From a checkpoint of a small transformer trained on Wikipedia.
Size: 18 layers, width 320, 5 heads of 64, MLP 1280 xIELU, vocabulary 8192, 26.5M parameters.
Architecture: normalized queries and keys, gated attention.
Training: a variant of Adam for these matrices, 472M tokens, 7474 steps.
Each number is 128 + 32 x the weight over its row's rms, rounded and kept within 0 to 255. Layers, rows and columns count from 0. The size above them is the row's rms in percent of the matrix's.

# layer 6 attention output (transposed), 320x320, rms 0.0874, rows 120-137, columns 120-159
size [ 90 106 105  97  91  93 101 129  95 103 100 106 116 105  98 101  96  91]
[[128 125 142  87 122 138 162 133 181 119 165 142 194 128 128  85 152 194  97 145 108 138 161  90 144 158 131 164 173 134  89 137  93 127 153 126 180  77 190 140]
 [147 143 139 196 149 129  97  99 122 145 202 113  76 106 135 139 109  81 133 114 150 157 109 135  99 101 121 106 144 136 142 152 119 132 144 103 147 150 113 116]
 [119  88 143  54 145  68 141 109 113 143 124 106 186 178 127  89 170 176 126 167 149 103  92 158 117 153 149 143 147 110 117 102 144  88 139 206 161  94 124 115]
 [165 147 136 189 136 135  64 150 156  95 142 111 101 119 154 171  88  71 145 106 112 169 142 109 148 109 103 136  83  94 125  92 124 101 142  39 138 161  97 137]
 [147  87 117  62  98 117 160 116 139 150 100 130 158 138 113  96 176 168 105 138  85 100 141 114 138 142 109 145 142  98 101 149 106 128 120 177 101 126 158 108]
 [130 104 124 129  55 137 125 181 130  99  81 124  82 148 135 142 113 126 137 155 168 163 192 139  91 115  64 134 128 100 120 148  83  90 110  93  87 155 176 165]
 [ 72 155 105 162 125 128 105 100  89 159 169 134  48 124 145 142 107  68 164  95 160 168 103 138 126 108 147 107 135 162 152 144 176 180 147 107 129 148  83 140]
 [113 117 123 109 120 100  90  87 137 136 180 109 126 174 186 140 109 115 133 201 221 171 119 138  70 120 131 146 159 150 175 140 106 105 157 144 138 118 113 143]
 [150 150  60  88  99  72  97  86  77 109 117 160  90 138 101 141 153  92 115 135  98 172 151 140 120 156 140 142 213 159 107 115 191 121 106  97  95 165 154 140]
 [189 133 100  79 145 139 121  98  91 197 114  99 163  84 116  62 117  92 166 202 134  89  84 126 158 153 153 111 116 103 156 122 132 128 133 133 126 141 161 118]
 [168 152 118 157 175 125 153  86 149 134 108  73 187  98 135  59 170 112 111  80  90  84  88  81 194 114 162 133 106 100 123 115 186 154 111 139 140 112 125 122]
 [ 86 185 147 116  92 107 126 129 107 101  80  70 159 203 139 140 125 147 149 107 103 156 104 193 146  97 159 136 153 117  78 180 104 104 122 133 107 147 178  47]
 [ 73 122 135 134 126 137 176 159 155 117 146 180 107 123 198 105 107 116  35  87 113 133 135 136 119 114  65 119 144 145 121 147 124  86  63 154 104 139  83 132]
 [ 96 140 130 121 145 106  88 175 112 139 144 135 140 145 147 141  99 102  86 160 144  92 125  93 133 138 148 134 113 159 155 141 102  76  92 114 137  99 166 222]
 [155 102 122  97 129 134 176 107 141 168 151 106 103 130 100 159 115 146 161 167 145 137 105 103  77 172 122  42  94 138 116 155 135 169 129 132 153 102  90  82]
 [166 137 128  59 114 101 146 147 108 124 170 133  92 114 123 152  88 128 114 190 187 139 126 173  63 151  57  70 118 152 155 175  94 128  99 148 170 126  72  99]
 [107 176 116 135 144 129 129 105 109 146 112 146 137  96  77 103 153 153  95  96  78 114  98 125 181 117 163 167 142 127 141 121 148 119 160 178  90 147 164 122]
 [162 163 138 117  93 135 135 131  78 125 121 105 121 123  31 136 103 176 138 140 116 130 103 163 163 137 149 101 129 161 128 147 126 148 169 158 131 158 161  78]]
# layer 6 attention value, 320x320, rms 0.0916, rows 121-137, columns 120-159
size [ 86  90  96  89  86  95 101  96 108 105 105 114 105  90 100  90  93]
[[135 178 127 174 152 101  81 136 125 166 143 143 107 152 105 104  89 167  89  77  96  71 132 158 126 139 164 111 144 186 164 107  99 136 142 154 151 133  91 100]
 [135 163 151 163 131 132 140  94  82 151 121 164 150 156 101 119 134 145 149 149 111 140  80 130 130  62 123 135  51 106 111 190 174  65 151 142 125 116  99 131]
 [ 99 157 144 111 153 122 108 192 207  98 107  85 150 137  87 142 119 107  70 132 145 161 165 136 114 205  46 127 113 135 175 113  91 163 150 144 140 188 136 162]
 [ 97  75 123 112  80 157 182  79 105 108 195 108 154  93 125 134 181 146 162 154 161 156 102  78 105  47  88 218 177  19 128 190 179 122  65 196  98 122 140  93]
 [110 124 113 101 154  71 177  93 124  94 152  90  65 146  77 184 136 103  69 153 164 157 121 141 145 151 165 138 167 157 112  28 144 128 115 101  85 188 136 133]
 [172  85 110 146 110 138 123 146 137 149 168 149  81 137 175  91  99 121  86 135  67 138 101 182 155 145 192   0  96 180 130 106 104 135 152 123 130 127  94 127]
 [123 132 145 197 129 130  75 112 131 166 110 114 178 178 124 143 119  92  63 182 103  77 150 151  89 128 133 106  88 175 121 165 128  68 142 142 111 142 124 162]
 [180 131 124 153 166 143 163 133 166 158 119  72 158 114 154  86 117 118 119 113 161 129  98 120 141 131 114 100  84 104 142 182 142  44 131 141 206 101 104  99]
 [120 173 168 150 129 137 133 141 184  52 182  89 108  85 118 137 135 138  62  75 158 149 173  87  76 108 111 132 134 138 113 156 156  97 100 120 175  91 125 172]
 [ 48 170 162  86 121 157 107 117 128 144 119 213  98  87 154 133 124  99 121 121 125 122 138 144 132 137  94 108 161 123 119 124 127  99 133 119  88 200 128 123]
 [131 121 102 172 126 134 140 127 140 154 197 147 103  73  68 116  86  84 107 124 141 102 122  93 116 106  73 154 143  83 172 105 166 116 123 138 191 144  88 206]
 [141 143 114 136 167 127  96 137  88  84 113  78 179 159 116 141 103 174 209 139 124 139 152 106 135 152 151 150 103 126 149 138  90 218 186 143 119  83  85 136]
 [157 122  98  83 133 105 159 143  90 105  90 202 137 140 108 154  87 174 125 124 121 223 124 145  97 153 108 113 122 150 115 107 107 186 140 157 133  73  48  77]
 [109 109 162 183 131 147 148 126  95  89 116 178  92 171 172 147 108 208 132 164 164 108 219 156 124  93 126 200 113 125 106 158 134  55 123 130  92 114 151 122]
 [ 87 121 139 233 127 130  88 142  93 112 120  67 131 170 150 145 106 185 155 127 148 130 166 102  94  96 170 190  85 114 121 131 137 174 147 125  69  89 159 131]
 [141 144  88  67 116 124 178 122 153 124 134 159 108 124 168 128 114 107 146 148 129 172 144 109  83 183 122  67 148 133 126 149 166  83 101 114 193 139 109 110]
 [111 118  98 139 136  60 155 125 189 161 138 188  83 147 153 119 141 127 141 152 155 157 137 120  57 170 138 106 127 107 123 129 192 100  80 109 141 128 112 152]]
# layer 6 attention query, 320x320, rms 0.0995, rows 128-191, columns 120-159
size [ 94 104  79  77  95  90 109  89  89 107 116 115 120 109  94 136 103 119  97 106  94  99 109 104 106  94 109 110  98  94 105 106 101  87  94 105  93 103 115  97 103 109  96 114 114 122 128 114 106 119 100 101 117 118 105 101 103  92  91 100 107  91  93 119]
[[137 123 103 131 126 129 162 137  93 154 173 136 142 103  83 119 131 168 123 132 142 116  99 103 139 165 182 101 139 199 107 106  96 152 137 127  91  70 116 153]
 [118 146 121 136 123 148 192 132 130  91 163 137 133 100 104 114 114 108  84 149 196 148 148 125 163 150 172 143 157 168  76 124 104 131 132  84  80 131 141 159]
 [ 96 148 188  96 148 121  89 118 124 107 134  88 101 105 142 149 176 155 120 148 198  89 189 110  78 149  96 158 141 197  79  89  88  87  94  92 120 127 192 113]
 [145 210 216 145 108 104 139 133 125 107 138 102  73 128  90 121 131  36 138 129 133 152 114 102  98 175  96 150 163  85 127 185 141  99 135 133 133 108  94  88]
 [ 94 128 133 152 124 111  83 128  86 129 102  94 115 149 111 138 115 115 174 108  86 145 108 162 135 131 135 154 119  83 130  76 134 120 134 138 149 123 102 102]
 [171 139 165 169 163 129 135  86  97 115 148 141  73 134 140 114  83 136 131 138  56 131  89 145 104 166 200  82 130  58 126 143 140 143 144 147 120 135 141 121]
 [126 124 126  71 131 111 147 140  98 190  80 185 118 100 166 137  88 104 123 140 123 165 129 145 118 135 116 163 160 141 127 141 130  83  96 146 124 139 117  84]
 [155 127  96 147 119  94 150 144  93 132 123 173 100 172 102 140 109 109 167 132  93 144 125 100 136 101 145  65 129  96 113  77 148 168 153 109 108 151 143 127]
 [140 132 136 161 143 115 114 124  74 120 164 164 110  95  56 138 118  42 101 171 164 135 146 133  92 108  99  95 163 155 114 136 168 133 138  92 104 104  96  54]
 [ 99 149 129 126 141 104 126 193 107  82 106 113 138 151 108 133 148  83 123 194 195  79  79 166 103 104 102 148 141 183 100 207 109  87 143  94 107 138 155 107]
 [140 104 110 117 147  90 196  83 142 136 155  82 160 121 107 106  64  81  78  96  48 153  62 122 158  92 154 142 168 185 154 122 147 107  81 143  68 153 132 154]
 [162 121 167 136  97 140 148 127 106 195 112 163 102  83  94 174 160 105 119 142  91 113 125 129 107 141 164 152 108 152 111 160 191 110 103 122 127 127 115 104]
 [ 90  44 161 175 129  92 124 143 118 172  63 127 131 138 179 158 126 137 125 115 115 113 142 123  66 146 119 134  73 141 162  82  85 160 127 131 104 155 175  65]
 [108 124 133 101 167  94 124  95 116 126 104 130 122 130 103 114 129  95  98 109 156 145 137  72 128 142  99 125 128 147 116  77 168 118 125 124 137 153 141  97]
 [181 171 171  47 153 150  80 114 114  73 157 144 112 157 156 113 100 167 192 165 174 144 105  89 133 102 160 170 149 139 111 154  80 130 111 127  96 131  90  84]
 [146  61 115 112 150  80 149 195 137 120 103 164 151 129 139 127 202 163 132 134 146  39 119 158 115 101 110 139 104 112 174 123  95 138 175 185 130 174 117 130]
 [129 175 163 119 129 144 125  93 158 125 105 128 102 164 153 124 149 175 134 154 116  83 105 136 160 124 157 105 141 116 155 119 131 163  95  90 160 200 223 144]
 [142  85 165 123  86  94 166 139 114 113  92 141 159 145 158 127 208 123 114 132  68 126 145 148 134 146  86 113 112 139 121 140 151 141 134 139 173 146 186 121]
 [129 117 119 159 137 139 160 170 170 179 107 100  72 118 141 105 155 145  95 163  96 112 108 128 115 133 148 146 125  81 170 141 186 109 125 155 156 194 160 187]
 [118 168 193  94 166 152 151 158 143 115 139 106 108 162 106 130  98 165 105 166 169 118 167 100 126  47 147 160 162  90  69 141 108 140 160 128 109 156 129 150]
 [152 102  89  86 173 153 195 144 112 130 132 134 118  72 169 110 172 163 212 116 154  91 107  90  86 102 114 182 102 147 149 127 117 132 146 173 165  98  84 157]
 [174  90 117 139 146 124 152 100  71  77  99 139 137 114 126 179 203 166 134 124 166  73 126 113  80 136 134 109 125 167 112 113 126  77 175 104 179  28 176 137]
 [118 143 105 127 124 130 103 162 102 115 185 174 113 106 126 147  85  81 106 156  79 169 109 136 139 113 146 130 177 125 105 156 143 105 100 139  49 165 137 101]
 [175 100  49 124 150 126 137 115  78 115 144 122 127 112 119 132 162 105 110 125  94 129  94 127 112 132 155 118 142 104 190 128 173  97 133 174 114 155 130 103]
 [ 97 138 142 149 128 148 150 125 134 135 146 125 134 135 101 118  77 159  96 103 164  98 176 113 155 130  94  67  96 111 128 134 143 133 106 103 162 107 151 177]
 [ 92 118 144 159 102 171 148 114 121 150 110 138 119 113 121 128 126 138 141 127 118 118 151 166 159 110  87 105 118 142 156 152 129 169 121 116 151 135 108 140]
 [126 133 125 166  73  85 133 138 132 125 112 118  85 128  97 118 150  74 101 187 107 112 117 174 182  75 119  84 142 121 166 131 207 157 124 128 163 176 119 101]
 [146 197 150  92 146 112 200 146 179 116  59 117 113 165 170  78 156 140 166 168 179  59 144 106 100 149 150 126 104 146 143 142 138 160 135 165 154 124  97 110]
 [177  77 110 128 151 102 129 136 114 133 127  93 101 112 132 126 179 140 166 127 157 125  69  92  96 128 138 181 145 139 149  94 117 106 151 180 117 115 119 131]
 [107  96 120 116  88 157  74 112  94 111 158 137 177 140  68 149 134 102 116 102 162 176  77 122 114 163 166 134 171 146  72 165 119 115 155 138  57 147 163 121]
 [103 206 133 126 119 111 145 171 176 120  84 124  96 154 134 133 111 110 104 159  75 137 158 152 207 112 172  83 113  97 111 125 150 188 148  95  94 148  93 112]
 [151  81 113 117 147 127 156 141 105 143 112 111 128  60 120  77 179 168 193 131 126 110  65 103 105 116 101 137 125 165 163 114 139 112 148 202 162 152 131 104]
 [109 155  87  93 157 182 156 119 118  84 138 102 123 120 161 102 136 114 107 113 175  83 150  98 151 130 143 168 141 194  75 144 120 116 135 107 103 129 121 143]
 [ 77 173 139 111 123 200 186 143 163  81 100 132 117 140 163 149 157 169 144 111  96 140 144 110 118 130  74 195  71 179 140  87 123  62 127 106 171 187 145  94]
 [123 140 161 106 112 150 137 103 187  98  95 147  63 149 175 135 123 113 149 144  77 176 134 150 116 140 132 124 104 105 130  86 163  86 112 142 161 167 152 100]
 [118 137  99 160 129 120 160 130 101 118 192 107 138 100 141  88 131 114  77 140 158 121  96 128 151 138 162  89 171 160  74 125 107 148  99 102  96 144 156 183]
 [112 129 117 142 133 117 162 182 122 135 123 150 121 105  95 166  96 119 165 179 197 152 188 127 132 130 159 127 173 166 103 154 123 139 165 129 138 126  97 169]
 [124 132 140 114  95 160 177 141 140 146 145 164 134  61 113 104 113 136 104 146 114 143 148 125 151 131 160 124 145 135 127 162 154 152 122 122 100 108 142 150]
 [110 160 106 100 134 148 113 114 193 152 171 101 105 174 194 129 145 157 102  80 144 142 138 135 139  89  94 167  88 126 145 145 145 195 123  70 186  79 169 117]
 [113 119 112 121 155 147 150 115 107 164 147 106 163  78 108 100 105 123 128 111 139 127 105  79 133 106 126 112 156 133 152 185 128 185 133 161 113 102 120 129]
 [148 104 135 133 116 114  81 157 105 112 116 157 158 104  86 133  90 151 130 179 168 126 172 123 139 174 134 109 120  95 100 139 110 125 188 202  99 113  91 146]
 [113 137  70  77 111 147 161  97  98 118 132 126 136 103 165 113 165 124 128 113 104 130 191 105 136 129 144  64 193 121 106  93 135 113 183 142 137 143 210 167]
 [109 158 126  87 101 127 114 165  90 120  94 142 126  89 135 100  89 164 100 141 160 163 157 133 105 131  73 118 144 110 103 140 117 159 125 139 114 146 118 106]
 [111 188 156 130 122 107 165 141 134 147 159 115  85  65  88  96 121  90 145 184 131 139 100 127 105 136 117 146 196 171 108  95 161 120 119  83  74 100  88 113]
 [167 171  96 113 117 134  81 168 121 160 119 142 168 102 152 134 143 185 183 183 129  77 117 128  79 169 116 170 126 102 141 162  94 127 194 157 136  91  68 114]
 [ 69 174 118 112 128 146 126 155 140 149 124 158 112 117 141 189 136 166 194  97 166 154 226 151  61 108 145 145 113 135 120  90 108 141 160 148 155 143 179 145]
 [194  86 205 154 141 102 105 114 182 161  80 121 152 150 167 138 147 178 153 127 106 118 135 156 124 156 119 120 101 125 139 153 139  89 108 101 217 165 122 125]
 [126 163 134 136 154 129 111 142 148 189  80 119  97 109 161 136 108 113 116  80  74 122 161 168 145  96 148  97 123 128 156 111 173 162 116 141 136 197 112 189]
 [109 112 177 171  98 112 110  90 104 173 136 104 150 120  99 147 159  98  92 107  89 148 131 139 147 131 120 107 143 150  60 157 191 124  66  94 179 145 145 134]
 [109 106 113 148 112 164 127 175 119 192  97 117  86 151 140 195 134 147 198 137  89 100 143 172 113 108 104  96 107 154 135 113  84 171 210 171 170  86 122  96]
 [ 83 104 134 104 117 163 155 151  91 163 106  99 151 113  63 143 128 140 142  78  94 118 122 113 117 129  90 137 187 103 100 147 116 128 178 173 150 164 168 161]
 [102 155 150 105 132 120  81 126  94  78  59  65 166 188  96 153 120 133 149 127 102 157 145 165 132 168 101  99 142 203  76 118  78 151 150 133 112  98 157  84]
 [137 101 197 147 211 175 129 140 131 119 158 113 118 105 130 153 144 190 167 123 180 128  99  98 129  65 130 154 136 163 154 118  29 119 136 137 131  87 105 183]
 [115 117 126 155 147 115 116 122 152 140 138  98  99 102 121 150 153 106 120 110 120 139  84 127 142  55 161 185 174 144 182 124 104 136 134 129 124 134 101 154]
 [160 201 150  80 158  84 149 123 222 141  63 156 104 156 195  55 106 108 178 184 163  90 137 135 102 137 153 143 100 122 118 148 161 117 105 143 156 138  78  66]
 [154 106  96 114 172 131 155 150 129 113  98  94 121  77 121 123 149 146 170  97 161  89  94  84 104 107 145 156 154 150 167  85 134 125 178 192 132 133 102 144]
 [108 150 121 129 143 140  61 126  87 125 139 133 129 153  76 204 161 137 120 121 136 129 106 145 130 116 186  97 155 159 101 128 110 147 146 125  73 122 131 146]
 [100 114 146 141 116 129 117 166  90 129  35 128 117 154  95 124 149 108 141 183 147 109 100 141 116 107 129  56 132 154  66 115 166 138 125 124 164 162 123 103]
 [179 134  93  99 144 109 122 153 137 125 125 108 118 156 173 117 153 152 157 130 172 117 108  99  71 134 167 175 129 133 145  82 101 134 174 153 102  92 103 126]
 [102 104 167 131  99 101  58  83 132 199 163 142 165 130 110 131 138 118 130 104 175 163  81  81 111 143 208 151 183 136  88 120  92  95  88 113 113  95 126 147]
 [154 146 120 137 137  99 162 118 156  95  61 132 158 129 116  92 151  81 111 195 167  53 126 126 135 126 117 112 108 128 150 148 196 102 120 142 160 125 134  89]
 [149 158  91 116 125 116 231 143 170  87 113 103  63  89 163  68 125 152 175  87 148  55 155  92  77 117  99 155  88 121 187 103 149 125 159 172 162 127 156 134]
 [126 113 139 149 108 195 182 116 114  85 106 129 119 116  77 125 105 120 145 160 144 103 142 141 190 148  81  83 138 128 155 178 156 181 160  98 177 148 122 117]
 [126 178 193 113 156  92 121 136 126 163 115 143 105 135 117 145 151  93 154 193 101 139 123 134 146 103 186  93 148 168  81 120 142 114  78 133 116 119 152 101]]
# layer 6 attention key, 320x320, rms 0.0949, rows 128-191, columns 120-159
size [115 115  91  94  99  96 112  99  98 112 111 116 115 109 101 124 110 110 104  97 104 112 105 104 100  98 103 101  92  99 101 106 106  95 116 120 110 101 119 111 118 123 104 113 114 103 125 102 101 115  91  94  97  99 101  97  95  84  93  96 110  82  89 108]
[[ 74 147 104 136 130 128 110 126  95 124 120 112 182 168  67 113  99  59  97 123 117 111  56 115 132 172 142  91 154 117 112 115  83 145 173 155 123 125 103  76]
 [ 68 175  58 128 138 170 124 132 111 102 108  96 127 117  49 152 124 147 109 121 170 148 116 118 142 195 163  72 155 155 141 130 104  68 107 148  86 132  98  67]
 [152 134 135 123 114  95 172 102 159 148 173 138 124 124 164 120  99 163 180 108  89 150 107 118 145 123 138 155 150  76 145 162 118 142 102  57 134 111 109 100]
 [113 185 191 130 106 163  96  94 113 135 146 133  98 162  83 110  89 137 149  66 128 115 139 109 118 168 143  84 188 117 130 135 124 130 164 167 163  75 130 168]
 [103  95 100 152  97 142 123 132 145  73 107 121  90 151 168 139  69 136 159 118 108 177 148 106 121 137 139 130 152 102 113 139 125 144 116 163 174  90 143 175]
 [130 150 111 153 116 154  98 122 139 171 156 113 184 118 139 149 174  56 159 152 112  77 112  87 126 107 103 203 118 132 148 134 140 118 210 108 152 146 108 114]
 [146 138 143 150 165 175 111 125 163 109 150 123 156 147 132 148 126 197 134 140 109 180 108 114 137 122 105 145 187  96 146  69 116 151 141  86 116 117 149 121]
 [112 158 155 147 155 118 114 151  78 131 162 109 139 121 146 168 153  93  98 141 131  73 123 139 105 126 157  92 133 126 148 160 114 157 196 141 145 166 197 147]
 [ 68 144 127 155 163 190  42 102  93 168 153 138 176 130 100 139 118  85 131  97 130 106  94  85 133 139 112 106 140 103 152  77  86 139 127  96 144 124 141 132]
 [191 108  86  65  84 140 167 104 110 106 143  90  79 129 142 142 116 157 144 105 124 144 119 107 140  72 182 148 113 109 134 157  80 178 100  90 140 133 123 135]
 [107 143  88 212 130 132 109 133 101 101 120 106 151 100  77 133 164  94 127 110 146 111  76  90 119 119 132 135 150  86 200 120 116 120 154 172 159 153  82 103]
 [116 127  99 131 145 154  86  30  77 160 123 141  93 127 137 115 131 124 151 151 177 152 152  88  93 123 127 150 132 172 133 152 102 126 143  77 151 116 126 122]
 [182  66 157 105 113 145 146  82 106 178 168  99 138 147 138 119 112 131 142 160 170 164 133 106 158 164 157 109 155 145 165  84 128 157 119 127 110 104 165 103]
 [133  98 182  85 130 181 169 114  96 152 154 135 113 133 159  92 153 122 150 109 119 174 148 106 126 121 202 111 125 135 140 151 142 152  95 109 104 147 135 106]
 [147 142 156 117 132 152 136 142 144 110 123 166  92 115 117  99 176  83 132  97 165 152 111 114 163 151 116 148 127 114 110 152 127 102 126 141 122 137 152 176]
 [ 62 134  77 119  83 116 191 105 167 126  85 144 131 172 178  90 139 139 125 159 159 144 197 144 119 145 147 127 133 135  85 194 120 148 122 114  95 127 192 145]
 [143 128 146 168 141 119 109 156 161 184 143 142  87  72 105 101 102 104 133 146 132 230 105 117 168 117  75 112 144 125 118 106 142  56 147 180 123 133  94 183]
 [119  69  92  86  93  87 154 108 141 160 154 102 138 142 116 115  94 136 118 152 140  99 150 150 121 133 126 130 116 149 144 174 137 195 173 110 143 106 172 157]
 [128 138  98 131  72 130 152  96 195 136 147 100 120 120 161  67 143 128 123 144 122 131 134 157 174 127 107 182 112 114 138 121 139 152 158 124  95  75 131 120]
 [180 148  72 113 115 110 110 122 146 103 100 132 119  87 165  89 177 129 154 122 207  84  73  90 106 161  96 109 122 149 124 131  70  82  87 160 110  44 133 132]
 [ 97 152 209 127 154 130 157 145 123  96 160 175 196 134 153 103 128  99 138 131 103 101  99 174 161  84 143 156 126 103  77 102 136 150 116 134  79 166 110 152]
 [104  67 116 170 141 132 139  97 124  78 100 145 111 152 111 130 142 134 169 204 119 149 179 115 130  66 144 109 107 177 120 169 108 101 101 106 110  77 157 159]
 [120 103 131 153  96 105 117 114 110 173 116 142 117 118 107 153 117  90 137 136 115 189 124 144 149 132 152  96 148  75  59 108 144 117 109  98 115 164 108  98]
 [ 87 187 163 127 125 129 132 132 127 117 164 131 153 142  86 112  74 113 142  89  77 134 167 129 183  94 156 123 154  93  91 118 184 160 163 100 116 193  71 122]
 [171 124  59 123 145 127 126 143 111 111 112 130 121 121  98 131 118 116 135 143 135  42 126 101 109 119  70 103 110 169 177 128 117 106  96 165 135  41 184 118]
 [126 120 146 156 152 133 114 137 101 160 111 122 152 130  87 163 129 121 114 148  92 114  65 127  82 160 111 145 150 139 146  87 138 155 101 175 130 120  54 104]
 [103 202 112 157 133 173 122 152  87 104 144 117 148 107  68 136 123 167  98  88  92  46  97 110 123 154 146  91 152 130 159  82 131 153 127  90 149  68  94 133]
 [119 121 112 103 156 131 133 147 140 145 159 136 121 124 188 104 154 152 109 161 114 114 141 111 170  93 109 134  63 143 186 107  88 139 172 169 125  84 179 176]
 [113 138 112 152  81 124 141 117 170 146 149 106 144 133 179 113 122 149 154 107 135 161 156 156 129  87 169 174 121 128 111 131 152 136 124 103 110 171  85 115]
 [124  47 138 158 117  81 102 127 107 166 123 150 156 133 132 157 157 120 151 132 153 162 147 126  91 142 144 121 143 132  97 156 101 132 124 121 141 135 117 107]
 [109  87  86 104 126 142 127 190 126 135 178 185 123  87 156 126 157 169  87 178 143 101  88  98 151 168  94  87 118 134 134  84 106  86 119 120 132  81 163 143]
 [163 198 142 115 120 148 155 106 144 127 115  95 124 147 172 103 144 104 138  98  87 168 129 189 145  85 163 164 151 112 128 111 131 191 136 123  96 174 102 162]
 [ 95 147 119 121 113 137 122 161 152  94 161  97 135 109  69 153 133 101 134 114 156 128 124 106 164 156 114  75 137 161 187 123 112 138 100 159  97  97  95  54]
 [194  61 126 161 118 150 178 137 137 135 137 113  80  79 187 105 127 192 131 120 177  91  97 158 189 156 151 107  72 132 139 119  97 156  98 139 102 131 126 140]
 [161 104 152 111  84 122 115 139 148 136  88 145  78 167 177 144 103 140 170 121 132 113 155 125 116  73 100 175  79 128  86 102 154 136  90 101 157 133 185 186]
 [139  83 107 121 154 170 134 127  83 143 116  68 166 106 113 100 148 102  94  71  81 122 101 105 154 145 151 115 122 144 169 144  81 150 128  72  99 135 105  90]
 [137 129 112  91 152 131 115 102 103 103 115  97 145 152 193 114 176 110 113 116 109 113 157  65 119 134 136 103  80 179 185 101 102 120 149 118 119  63 161  80]
 [116 156 117 158 154 149 132 134  72  99 173  70 166 117  92 113 156 145 125 141 114 108  98 110 124 165 168 108 132 168 159 149 135 105 145  81 128 122  90  65]
 [120 144 100 133 180 132 149 155 167 121 105 112  54 136 136 127 147 143 130 147 115 163 155 120  74 102 105 125 108  87 150 151 173  85 148 152 182  45 124 104]
 [ 82 112 134 118 198 134 115 121 120 126 141 124 101  72  73  66 148 126 101 108 155  57  92 109 143 173 132 133 137 113 129  92 134 176 170  98  68 159 123 124]
 [139  87  91  61 184 130 160 115  70 155 128 124 121 144 136  85 141 191  95 158  87 102 113 146 145 105 127 122 105 165 134 123  92 167 117 109  77 153 137  38]
 [ 89 170 143 131 143 125  69 218 132 140 123 147 154 135 138 147 147 115 129  54  79 122 139 134 131 133 119 120 135 120 128  95 166 197 154 143  95 207 103 132]
 [176  97 157  92 181 172 166 136 145  98 158  98 147 131 155  58 130 130  66 109 141 106 128 120 170 108 148 123  40 160 139 115 122 160 120 144  83 127 104 103]
 [131  70 105 129 122 116 130 147  91  96 129 127 100 150  96 156 176 133 159 109 104  94 105  76 109  61 109 186  72 101 143 154 138 100 108 131 132 171  55 110]
 [125 122 126  97  84 103 141  88 173 181 113 173  84 163 194 114 123 156 125 116 138 174 191 140 111 135 150 142  69 125 122 144 128 144 131 117 116 128 201 123]
 [145  77 156  64 147 131 134 127 129 153 113  79 136 140 121 126 158 147  93 156 125 156  99 161 207 174 147 120 104 138 138  77 129 150 171 141 111 118 174 140]
 [ 79 164 171 121 152  96  72 136 102 184 172 167  57 147 106 122 103 106 186 121  68 120 107  94 157 151 116 126 138  79 123 149 154 173 100 182  83 188  94 131]
 [128 142  98 181 169 110  59 114 140 125  63  68  83 116 113 111 138 181 108 181 157 153  73  75 169 123 108  86  96 122 155 102 125 125 170 129 143  93 114 130]
 [130 123 155 152 137 118  83 118  77  77 145 120 105 134  51 149 148 135 130 141 106 133 130 112 137  97 117 121 107 134 178  97 126 150 158 119 131  92  73 158]
 [109 114 122 163 134 119 163 214  92 103 114 158 158 150 114 161 106 152 130 170  85  88 173 135 112 100 128 145  89 135  97  71 107 153 125 133 161 109  86 163]
 [180 143  88 126 120 126 117 148 132  69 106 116 197 122 135 129 137 102 145  83 105  46  91  62  79 134 126 192  83 176 107 101  92 130 112 148 134  54 104 120]
 [174  61  73 130 140 120  95 138 140 117 128 148 122  93 131 134 134  76 200 139 145 140 160  55 105 127 117 111 113 155 168 126  83  97  76 129 164  28 158 115]
 [119 135 127 158 100  93  99 105 169 178 112 122 131 117 187 133 158 125 173 167 178 135 123 134 107  92 111 185 130 119  96 181 126 122  49 125  90 121 107 108]
 [101 143 176 158  75 144 122 103 151 116  83  98 101 154 170 126 146 120 139  91  82 185 147 135 131  89 169 166 138  98 139 137 148 146 118  88 108 252  78 151]
 [107 143 167  75 158  87 141 135 143 133 141 123 145  95 187  92 153 145  83  96 115 117 123 140 145 165 128  53  95  96 140 132  98  98 122 124 116  47 210 142]
 [148 154 119 121  89 132 146  99 166 118 132 114 131 122 183 119 134 116 143  66 126 145 131 145 167  80 146 196 112  98  91 128 151 154 140 141  89 139 109 123]
 [ 90  78 126 150 115 108  94 125 122 161 131 124 130 128 125 156 149 128 157 172 147 156 165  70 128 139 174 132 111 141 101 118  98 125  99  98 136 103 111 110]
 [152 149 107 154 188 152 122  94 141  41  83 118 144 102 163 146 166 107 148 121 125 140 125 122 100 112 131 118 111 173 162 130  54 139  97  89 146  24 194 173]
 [128 127 143 116  96  93 151 103 183  96 134 119 132 128 156 109 153 136 151 128 153 164 133 125 164  84 144 166  86 126  88 173 131 117 112 114  92 103 156 173]
 [121 144 209 110 130  90 108 102 166 154 119 121 109 137 167 128 187 115 111 113 155 108 171 128  76 153 127 146 121 110 112 181 151 120 161 132 156 183 157 136]
 [158 140  83 105 155 127 166 121 148  61 118 103 117 126 147 103 162 136  97 100 110  88 151 120 134 104 131 148 106 153 169 147 141 124 153 155 134  68 169 151]
 [171 171  55  94 142 126 148 131 125 141 116 104 130 113 167  72 116 138 163  92 136  90 149 156 162  78  99 137 130 155 149 111 125 121 141 160 122  80 147 109]
 [136  98 124 169 123 148 136 145  74  97 129 118 129 124 103 143 120 142 146 141  62 130 132 112  86 121 146 123 138 187 198 127  96 172  86 112 113  42  86 111]
 [102 139  96 129 136 119 115 150 151 166 138 136 123 144 193 119 200 152 102 188 132  98 151 117 129 111 147  76 115 108 162  88 134 124 163  76 160 148 161 101]]